Each number is 128 + 32 x the weight over its row's rms, rounded and kept within 0 to 255. Layers, rows and columns count from 0. Numbers have three digits each. The size before them is the row's rms in percent of the matrix's.

# down: layer 5 MLP down (transposed), 512x224, rms 0.0922, rows 168-171, columns 0-223
# gate: layer 5 MLP gate, 512x224, rms 0.103, rows 169-172, columns 0-223
# up: layer 5 MLP up, 512x224, rms 0.0974, rows 169-172, columns 0-223
down168 109:125155092145177136141103152143147221161083050130121129140088119145131135148125151084159054145129101127064095131102078151106119132140138147110074153124161103151123081168147106131163145156163146120156075090186098144110129057102110118180167109151166132119135121129087126143063143180133142132113153075141155129143139051159082173171142153138113073090141114124145099113121099039175121125179116097143113148198122152092104237142198128132098149058099133140150108091100117100151105147104122128185120137157139058177127084129105085097092113166094101102133148121123078147120111088139132112128124139128109128146140150104121145164135135061105140195100100113142135165151135205077176140119
gate169 098:171154102125145153123155110159187100177138065135163133148123134097133184120072129118136140126121169148131156090080208138154103167176093149115124082089133128124120210128130145085128169147130152089142127127133136163175151115146113119121182144137120116139157101133197138172120126129126175139141161107056093122127143149178156136145096186145035151158149140128128086076123124142174115116146086139160179082201134120152121076147126129131148129160124127103160167092122083086120124132101080103053126153094099146109118108108130183174103126165135109163123077082147073107183145130172111123106131000120179078091105129134135206111155092114043109104099167115144098163140138119103142125092
up169 096:096137121150157143137104157122093169090139135098070100167121114132092099153136139168105152142153091143119148157130125062100078160152108136119107172171117102143089083121124111229177122122164130162126150088132155117112147155159191127108122142124133139075114195133112130153158095125109139130124124135209156123164144091086100158155183064181188104072147125150154162191101099117068091158126134167121116141103166193173137119168129138162141147064116106185179088110107193205133127128201139139182178115159115074083113159106124143101193182125107173103090149113170117166150050132100175124139071171132122167185115110102150134122085141102114151152094125137148117133138157168108095137115
down169 097:164093125123077119133070104120084173073156124049130142130098075077104167137052127120175099124145141167128113072134099044150123120113130184138131147105102147120140121179147167096088131103192167127099130169185074149130114094086129100136096133078114169145158150119132121141123105141085128171139112097051128145135140086103119129106182148184124131107174176145111217148125086140121124163149107094112177123100068144169123123128157138107146139100142130110176150084156130131042115053072135162142128116157149079163131099126104184126178116148115108110144036143169145138154159195156101122078163161108126098122182176136127145090129163157120113140100144112144111166159153056153120125146
gate170 109:127164149121136103113129083081119134166058126077166126112112096131129105147096129165124130129152125135171178113113157119189134122132127140193148124147108078123142134158067189106165106107143101165144181144156118144174075081060160109119153167195116217135123041112115156092136133082125151128060124134031097122112110077243132084143139107173083123138110147141151146166111138101116095103147150142113180153124134115181109073151128126104128135106164099155170088066149122143126125160124142104071134118162150090149143125132050184145106079163134125104086089086092115159144111107091119132081071136064117119177110165114098151182131166157144140108141115130105141084157173116101123154137
up170 102:086151096126118086134154081120141167130080203076147081089069116176179082139094081128112091106099124114132138087145180106132112118096137145149123082152119095089101126157149096143150132181141115171070153155099071179132170091073156111143122141148165195128154094179078165106109094078105120155084171134086054093095090120150138127100153081151117112119077115145121151144114103164150148135119144147132103163058123098152148130149078095091120127119119119080099115108164141145180153143080101113072159174148170100173128120168109150142124145185117133093128154135130136215099141134104123117140117128041104094139143125111102106180172212179120132107175135062128168108125179117143192156104
down170 097:067154125153078132152094153150121145160142135148124134142176133118158106105108163152106140106108146107200073131120123131118109180073103109062104114079160168143129137121120142122130108170087210070092121104091159145122200102152141082107039109184120125146090130205180143099148072178161127164131116162114165132090121061092142165188101128085133138108104138144091136158120131134098151148133117108177085095113129109089129167059084140159045151095111106124123142193161141093108135146103140164143135129096090157101080138110170095133169099101158138143131163154091117132142159156141112077143117145122162103104188000106081097134118148127126080138121112112135171133070128124153118140187
gate171 097:097205062171103140156100133129132140098153110107154158135159168078124108096110186164081128131126102160144157179116142089131130130205112089085187122151138169106110093107133159074079104090179119190191141085102132098129093136161111136115126155097156135127163109157135136116088114129096137068070145079088089108140130082106133129107134101165087133112178106139126106125176133159132117163129091054141145104134189187121143112144134158135125136119173108188153145091143160174039154082127169193148051166127130121108136119122153210073052151147115101146125122132098182089099098158142150151135140079133121151115173133143129132101099095082122126134142070148074196152144146125170110110086
up171 097:150105091122114127127156122119105096142138076137176089081138145102199130149078186097074124160071120088110143132157103111139148123145188117138125104114070125152106103174084133135164115148189160067132156055135095138084116148238123099106152132142171180117144144169126091149170128212183129171092139115102179142117095150071134128125127117139161125131138062112094123089161099106112120190133142123067164157075181139045104182143112136100153151101104152126122159147143146136113104160112124117170109168104102158115160170083207159103146114144087154104116179107119145151118103151120160127097146145178165132110153144140181094120160150043141074084094082109145102137098141145087085142140
down171 099:154135126143124102086162133144156146106079123150113096132141137084105137089129144090129142114078097102080142076155067140144146148131072148147106128162139105095153095176105161099107161103125169124095164119146117115164090184125098132207159099118160056087121125140112128143116174108088118152164104130072188172150031186129157154154152183125151118158190090082128111171166137157101079073121139124155085131146107116119108102126164161166143151138145103140145126176150121162095114097116100151128090139159120104111167086162122114185179143128134186130133074132190124092132134105123062101118164096160145103119105028043188122073113097117203153137150115073164089173133097123114167161147
gate172 121:168144133164131144085164133122124071160111145073124102156152143116091110104111093139142167159180117170175133134095155094127122150180156138215098200180076129115118174132080104116148061100081128128120148121121096133151131124079105104156142142114140193108094090096121102080148134085102157097102084117113105155079120112172109120167108099179108159169125170143090089160106118227117141158144115171133182158084117135104115123170127102117103084161177156166147082093140116139140124103143163138104128121084149147100125091108075180141074124164098091091125081118103163098199094123085106156111080095170133166187184213126110091146144114101171160125134130120055161115118108122052126137155
up172 099:095095152154150143152038073075175212063066082152161162093135107068127135183133134161114156119068111123160142114091109131132147123146125122133168120074153147155161152176124169147121156135163110107152115166174097112091128110124157137173119135095128058141096168135123131121102102134109157121167151185134169110097118130110162151181097112102146139132089084132109119106177193115156062135112134124114098092156131120140082093079160123158123221084154128115119181152142135150117156163120119104147135154147085144212167148138172138121138123083155168179132121144128092141064118132167125125039096147088168131081183103144115171116155145142100094126135113127168068141078197129170175132099